{
  "n_layer": 17,
  "head_dim": 64,
  "vocab_size": 8192,
  "activation": "geglu",
  "attn_scale": 0.162,
  "parallel_block": true,
  "init_std_qkv": 0.0325,
  "init_std_o": 0.023,
  "init_std_up": 0.0325,
  "lr": 0.00264,
  "lr_mult_up": 1.24,
  "train_tokens": 470700000
}
Each number is 500 + 50 x the weight over its row's rms, rounded and kept within 0 to 999. Layers, rows and columns count from 0. Numbers have three digits each. The size before them is the row's rms in percent of the matrix's.

# layer 10 MLP gate, 576x224, rms 0.135, rows 193-230, columns 112-167
100:483498504464562517559577523591530417446460471559518507485595628477503462383407422411576405539543496511510430497460484501522466452478556495448497479466490443516499484556
103:457511435425579485570558424466485426500490561470439550606496526557558508606483469422487527446493503492485530557580483482428520453436453521501434583547642451528469543507
094:487428572533533542510489551553482545485519504486536454479501539522463460523473467465566479558545516492545384436486481450569455520556473484505540456496546465440497501495
090:449516445505421607503546506480475513470527493450533486510391513530439537502529507561567428485486552595488398533524537472523490525515603501496439528410655633523496473433
093:437444452585478616492631517461539470507494515559472538523395548531449534505462471417540513508534429624520438385440555545415532590605511498492503498492509412595430470491
100:476609475560476488549535529491533533406551490466464367402567617504540441437413430583426493511531469573564408525520557591474527518494467581504522487535601483439497514516
099:584482544492573526466578489506482468495601492457519560542555604580525488461460511524555454483428492455496525528499486556451426534564422505483511588430564506552478538472
098:581450487596516491435491470464434484493439534545523479471506590598490578519451474475496544529489442498528418498525489523516512513527495547436446541488497417568485508507
099:579456478567544510598581550561543418538436488523555485594439533457566479436474465473501517480447589503536501511564551437426510550529445502463516508480524436487501489494
098:485399458493500527596480472475465483499385495589460511481419518440563615472443495484575411495460490550573362362491517447474456467574488579442450587483536511526415531553
101:459537512486528542603544439502534498467465557497476494530454581481542528546519508478556476403525546531523472411557410559447526462576475582477446600483520443482508561455
103:441464420535499552601552460577393564504499472489484469563478533563507408505465513508487502457544492492571420434497470420442458510426484528442441474584557427529498468494
087:528496564496562562545609472484553499443534551454469545599518583444551488551483459466522525531458564509418551529488490501403458492530484565515485467498525530407518539482
102:502421537486561577559484420471415419543409567551532512479461518540534494562491529472565467486525528531546576466503530450493456479519476529519524434528527444570438467454
093:501464575575464464493512546422483524370510475535459455523499512471473513473439501429530517404479515513534506445559512522503444517538519568503486511518460426485590423583
095:610411513542470557545500405468424470468415518553560467492408536455469564543472445524585388512411505504531530465497499556522458518558474609532470446459535530503452421434
097:568513494469548541515454537542503507499421515541465418539533500506538486501492460607480596448419442468511446573493422432487492529470476479437494540415553483507564496455
098:403511509498429497519434457478415473429501506566543517540525501624505488508448434591562513483472455469481477512540424430604492494502502526533461491525601467602493608498
100:577490492528460537573489534430390483520462579597503400538591515560496471500413470514524491460469519514568390497548494507463587513561511535463528539502596509472526495566
105:576506475623507501504523478474527523545396531478439453591478512471438525480452498489506556531495493487502475503543438502387514487521458548492560461561481496562615460506
098:513407558488535571473508488481526470492424511481615446608502477528536512576410493483600584605422398474543421451408562473483461512522507498541477562571576510542540501542
094:450504447533527483558538517533374473614456523597496549444575523615454459526442483438518522529475410516507530563441529457454526483508526499428505426556535479523497420493
097:502490446483503606560434439490476486498386562533514509507474518458567548441548481479460458526534564454486515535552474531573532462534434519380482477485501455455482503458
085:540513423477528500552571397504441564462573492476491604544480466462459450459551529468514463470483490454485462514528626473451574490547415477484428502501523497510525389557
106:521570413505595538475526454580567448501463495523435449511470511520484535486468457454526433539470622509527550581475592425503442619484427438430426440525530536554411552542
090:491400544541566652472563428505517436454535550601528436622453494446549531442464504447496534408459426543538525442456465491512593374596443544525468467580631526639427550389
096:447432492624495486547546484494434452479494521524460537461513576473505517493513533465532499548512480510616409430549521494473410484466462500524532514479576485515418510526
100:517588459461517481462509594398438490425461498519513491535421613518567550476501460528479488566494523461514511555463437495490480497499556453480418566433477379514444507503
104:581457463435578544561455511501537380534467567559556481410435547489518553494478508490477478519590491474534468526493555492420429419493483504555416488463502503512564534488
109:457491500488618476532511511510509465524444553525548543458464549534540567479498404522525543536461442546504424533415629515410482576417449482548498575522484514574515538500
099:510570499505571549509477462448457419472544563421454503564571518487496411348529430447508448457435619517615477508462569455473449487523488456535467484566611470586517520476
102:482529547487533521467525501528508511495539478514588370536510563595475579453494485474588461480395477576538533555511426538521453558401423543471475542505494439497498506575
103:530577481577494567538604482530473470534483547565444519346510603520458581534475448477520485497561459511601461417479500467465499415485484393519555473461517498461452492502
112:482595554568456569420572473460508460404475595449454473450488484592481483464507554541517491549422568501428507487491539542432416422552452540435571558456501420545433525505
099:460469493597488593488516456445423433543516601520458532521497524545520531611495461495514492502445566554513432446467594482447544494493380411494550582507441408524530494426
103:552576540597459569411572439560496486515502448447415453537439540471574493504485534547507481488377429514492508484478542505431503540388469534468477551496531425573535487419
103:545562454487405521473547578498544500463374581493527505525557592494527535460491437502517452444510492552532477490515511594474544479528540493468534553427537520482538426503
099:595504449526550548486485464471486493395488446454532535526461596549526384441468510456493508520403584487432482492471526469401445591493481485575469477534585519515545523482
# layer 10 MLP up, 576x224, rms 0.143, rows 193-230, columns 112-167
097:450453535438419490530537599547396537487441485456460509516517579554573455513424452496559498506557574555557491473495426460481456500567499492497472501520468491558436555436
101:476442519522498472464470514439621541502447534442545555540521544471576501515542526492412446580516477457476537476573515484516603476483457503561456644437479509484507489612
093:461532425458435605539535485513435441452479499443542516459527501444530507429501434509651536527515540479496508431450523497564391453517527520479465440575635552541418500460
089:462517610462450438513540541484472547387502496482499478542539501495485519619446504498457539459485486490445401469512498500486571505497637417584577437607497519498529528530
091:493495483437480455514504503542481578500566527525488457630553553535413524445518437499509574441602591451516506499456497606397496470562506457546582460527561491430553378581
103:511436504479466494517494514528560533469435490579447533459508510432479506485512438467333438434518570532518467482616479592522550508514496489504462468402464539418492450525
101:567603509478477442498510405466505458527511532486514439444442530437578510519491584534557431448609543455594550440530524429464484471523500451546508704519482519545493553530
093:514544454496448450547461454524524559458493499538500450523498463536510406548561522501506470495532488554501575513593474543608536505555496582515524452528502467510522558488
102:533425474540503551433486436502450555535534561486454516490441493466508466610551512595511543522568472432579537498433480512550462516444534471493523512585401438542478514524
095:421483526521582469573487510450514520443560412523521401505528488507448418435551506508472530500544491510527488425517553497583417397547511407553496479535459445554514421449
106:458477482549444414538499465438525528481426538441538434444455535416495385448462542453487487502563480528462453494451656474518554474467497589470515503539448562476470534567
104:519434463587458555412519562440474480525523512514525409484560439480529493514546428536518531468505516556527542507544533585477530491553505439582421402411463496437486568483
080:460545465426505549437457536448411508518444576482529454421445434557482503483525489484450480535527456470495421475473600355519562422380513547456492528556538492531448543503
101:422516394567576513442507509518429377544547474495518552453436505459521464478536461522532558385562504526516478455464435485529422532508450509495566519539557457519555573603
089:594457476539542535511408508526458562551571562469484449531526605583463555507479546525532545426405569473437577496530468492505524543519550464470388482564578572540457467429
089:518505482480437436519512503476492442407539524430484559402496483527506550523563463457463486432448488527593460513553456490508597471533579479514552599534494452534529447452
099:512508496578460496482490389565538474436513422506489456571568501462539508476504508438511526506599450514480488535506542392422554500392521562450412494467485533442463536432
100:471550436532599476577426472482551460565505542462435436461414520559472526429413555517466533465548543504540488485504582506567466410458574576505523536425539505480449569498
100:516579446476525484585552455458519438511531464528498462535500523481498523549465564458564437510483398549418501515488454510478509502472485489416494449521434552465549520539
106:460440434430564468579513552474455530479456548574489480545461448518467535454522478467551475485572468500542478425513422551475459494518491480565529496428489494464518494585
099:426531450404536466514537598511465469576566626503500550539528525523535590471424547448555434585548551511472556387389507546432533532522520493503541463574502514522458536495
094:473547464548563491380463433519459528549433542475539413431437563536453513450490489518543510532507395565510521456429478546478505497506485482608465410484494461521550475542
091:602476616477492409433453641478486467469517503472590481564546401606580484485477478624532565475502444502571498494523408511500551453421498429494491506512532491502493475492
081:546523507550410518425342540550439525504463579500491435537442460571529475462448493566555443495459376528612506474511477480509508506501559484530475584411438556460483474454
105:468464544526516519571454406527580459489520531538616562455558529501538417520490506535448472445447430390513522476479492520536522483542474492564555508407529563532525545549
086:522473423553481530452560445524446524527442502527531491536464460559459511503451471540506526504586573546485585481444484416565548499536415483550481585550576447592421543605
095:515502489479457508434467433471544539495428490498530508576415483522506459529431419486494439457512567525480415547558487507448597548529505442567466422587493531537529528444
105:541535494500496411488543486491470457508519479516504553412427498469545490532414510493457556513538555526438462474505514554481572490494517416473505479529567488473447401489
102:602485395483530517458485542491509503424462501519479445427512517489519525350456494530378520463520449438488466540481457575503476496483422468573491445499502500444464547524
112:569395630495535393500504437463563479478506521547423422508435515531560475493516511548430544511437477496473513514472526460502523569527534516459382442568544494490401494527
101:503476521487632584495473489445435473480533504466446538472492482428506510453556500423526487444534516438526554511429482500408533522518364526587420474496609460530488577519
096:472555551400548558477576483557522483470494509488553485540477466611395488416516528443501560472466505511475492519515551549532510446549441423426471467527500534532470575490
103:560413515488513470481582522402455563430496427550604549430475514515559576517451534494474534519523533536523503505448430478471491503516485466417490497523415591487509491499
111:450499463527493513530539508510602489439529392499542412415461486440558529525517430504587492574477517464503521560571510573416559504451447480501565397543475472408545534512
095:461501449574478545390527473436531518556653447498484464492527460475394488537453502466463629473440473462423531483512536466506565558554514407471474575495423450492516510492
103:462466531547586401575494498448540463504455477453456507503550456465539410473463485500498511509601408462527552533449568508550496494490453463579520591517442444477447556509
101:501415467466444544519364484480385493460546391528537528498524444600465569542485472540579481578402582492498581496518527485453488474532455574454506449552431481488550622543
096:455424511498433563474414519521528418509455481560523487521526520562472492519457482566534493510494461544560468458485540559478599518551420522476500493595593517536460419454
# layer 10 MLP down (transposed), 576x224, rms 0.112, rows 193-230, columns 112-167
094:511572514630467482542525449405592501453496531531488443531484461541493524544517461412385569481514466490501480447479545498435491482516444445389510446504440501494530428494
103:397460558517537504558544476540515539581462463585433555500516534610514503468533431509525465518436548474577413567487519438457450463451424508521449453529554519509455512454
092:440512560560456546553476587622526488526416431519591474512522475425530527572370418483566493538499502593475457581540439508561495507457571591483481595524507521435560397487
088:504554526439415497578377478518429506417529492573534590498462526495474596487512468550479529463583473543448481406522483463526576487410478527497521427512502457504460431475
090:445440510510454559433483528476501566479491531455535444516474522520442413433552425501473601544548487514467592517498460496520483636513456519468568505508540471532479431571
103:504508524490472476479436562538598433524443437528542590507518421509492508544558561521503581483534522460508586493592461479480472516480509496532584459531489468578528454546
101:397480589436498478529453466494434423563541532474474539634518455552523486489546508466524522517432476457511579482591490495556550527515497475516525597530552456475405479449
093:523474552502517517444557569563520449506428566456551493482559500533518447420547520461489459494491579545610594407446604479522523464463444416592518469482541510507527576485
102:501618524609512419534440537550440429473586618438526503480465558518555536522527541515556470541500542383440467528488497584526470502434535456502412566479516500470548445428
094:474504477519476410475460418453444456442494479512427532600515488498531596434546510502458505441455503557511484467492410441510469457430538452511534442503449560421469563478
102:477451474499571521525512553509477441523496478580492466587423532567465545461456540572540490580381607400371498499527493443376520579448577536551523515492432520669586568455
106:495595459532500485518391564521579452514544515526453568497503444526469453474500516483503534513567488538418398489471495469602466469521413546435540527530473548460487424493
087:529459458487445452510523419473529468428422586537522481454512505446576457543475560450461558540553446439496498478511517562495448453426455528478397462535493526577505524482
102:533516504465597485466452373503528533478499513443565413512476503490477444489490518414449448517491534408482506368533562557582530486535526414455470445465442539450489445501
090:481499626465483521485565474397519571447543478518461554476499493474488673486503520490541444497525536442461509547535474481493505516526528463478474447485479519575538498483
092:574507447456621510441452539495455446551448562479539520557506547463530491365486484611477459461505573606478514429494534468460499495514437478475453606492531537402401485508
096:502433480523520510527480396495574504444536465458471593503489505545466561477494477449495521483494472566555473521444471501515442529427505490584496428492563512535512493415
099:507477491472602464476512495480584528560487523518478488482499412479457461500524546517530596501568459581500447520465508479622511478555444458538563482520567528535499585463
100:554489432490569419569451574490575516445481470499571447451568525507443546551510549472403526486468512503600480544531410484497491517498469522516544571465504417520443488510
105:553534443446457516550555560509593426506496540357495590489544473517411529491564450535469516507560484542439581537576498535546494477539457478474581491516535481386486488526
099:559473530465516475476468497394529530461504429550500470532555503535524438532537517425405531505443483483584391596517403621402503428458493469489445587565562527596470564523
095:448549491514472430489490454511585548456460433503587510515451450505578534431558484489506494519578509460498414459522483505567523436502469402511544574595492549475564442583
096:475508518570458436531458418543486520545433502534512519573465500454461469532467453516512449447511522595508484500439572529424519537491501489523540539564471491498441490472
081:469491482523557498542562522457564407395520480458499492401466556439459420532507509438563500512532479464515503505475507502531498538533467451451542482605490458561494539482
105:581473568480498425579468401439628445513532564520501453496502477529471553520445518428404487556534497488470520513477449440589556538458466518499521490528461460594411479484
086:439609533514501547524484560494537451420402476466497522466681577446505490456537480343425477545534477497481471472547470552467449565525466551535486543468436532411513406467
095:609555509558520514561495467494487369535526548490525486506492535511459560479460523522604501547557508528487541569474548508459447509502536598412477486483504442517511466419
105:465439470493469558502471532420435573475480519385395449442444465429476552511444519516558504539508493490502485425408523395472432521459517433541497493470510501510488548467
102:558464558530520431505518510507442368455479501429457518518500602590462482553575510542452438520477470448554551485467471510541518527453477575513549488478473449566547481467
111:489441530596490483515465463506599491476518477458481540446460500495564496444490535596495497380468472510557513438534398484528425481530620564588586475557522542493454414561
102:442444505429515454461452561537607578486511485421476439596513596472536562464485561464399407658601474499421485468455439515470499474547483508529509502527481493518548517470
099:516484328528445418482544417559561543473490529560536509474374478422470422516538460481470475471510461420509407457530523497477565481619574440590561435410476443507471549521
105:436501471593504472516501513562473500513506548504498500481468467491423471532409475436467492582457460532523431516489598522596502514496561489420413541449499514440489425579
101:489486526506514421500493511504433573548470522594477510484489517509517504585469475382457485469502515578553465461563510488576477532517535509490478535521590480507503490487
096:454500517424527496467556507525465503535441478479517488549490572468518494491479564488569446513527421414465487541587493452451492532455505535421463471600611510437440548469
103:497511490481587514585512568533367509456429573520422528464524522413504438519371497487491508482574480488548574528533507377485510517579445552529517532566482501525525488533
101:531551449573615533455552467516452488428492537517569441516517490531491440466492512531576504535580500489459505488469438497497451526478573589416412481477478446460446577479
096:469536457471498551410587504483364446533507388516478447540496463409482478479498504498480467519529462469494454405380502448591541472487520515423485549488462462478495550489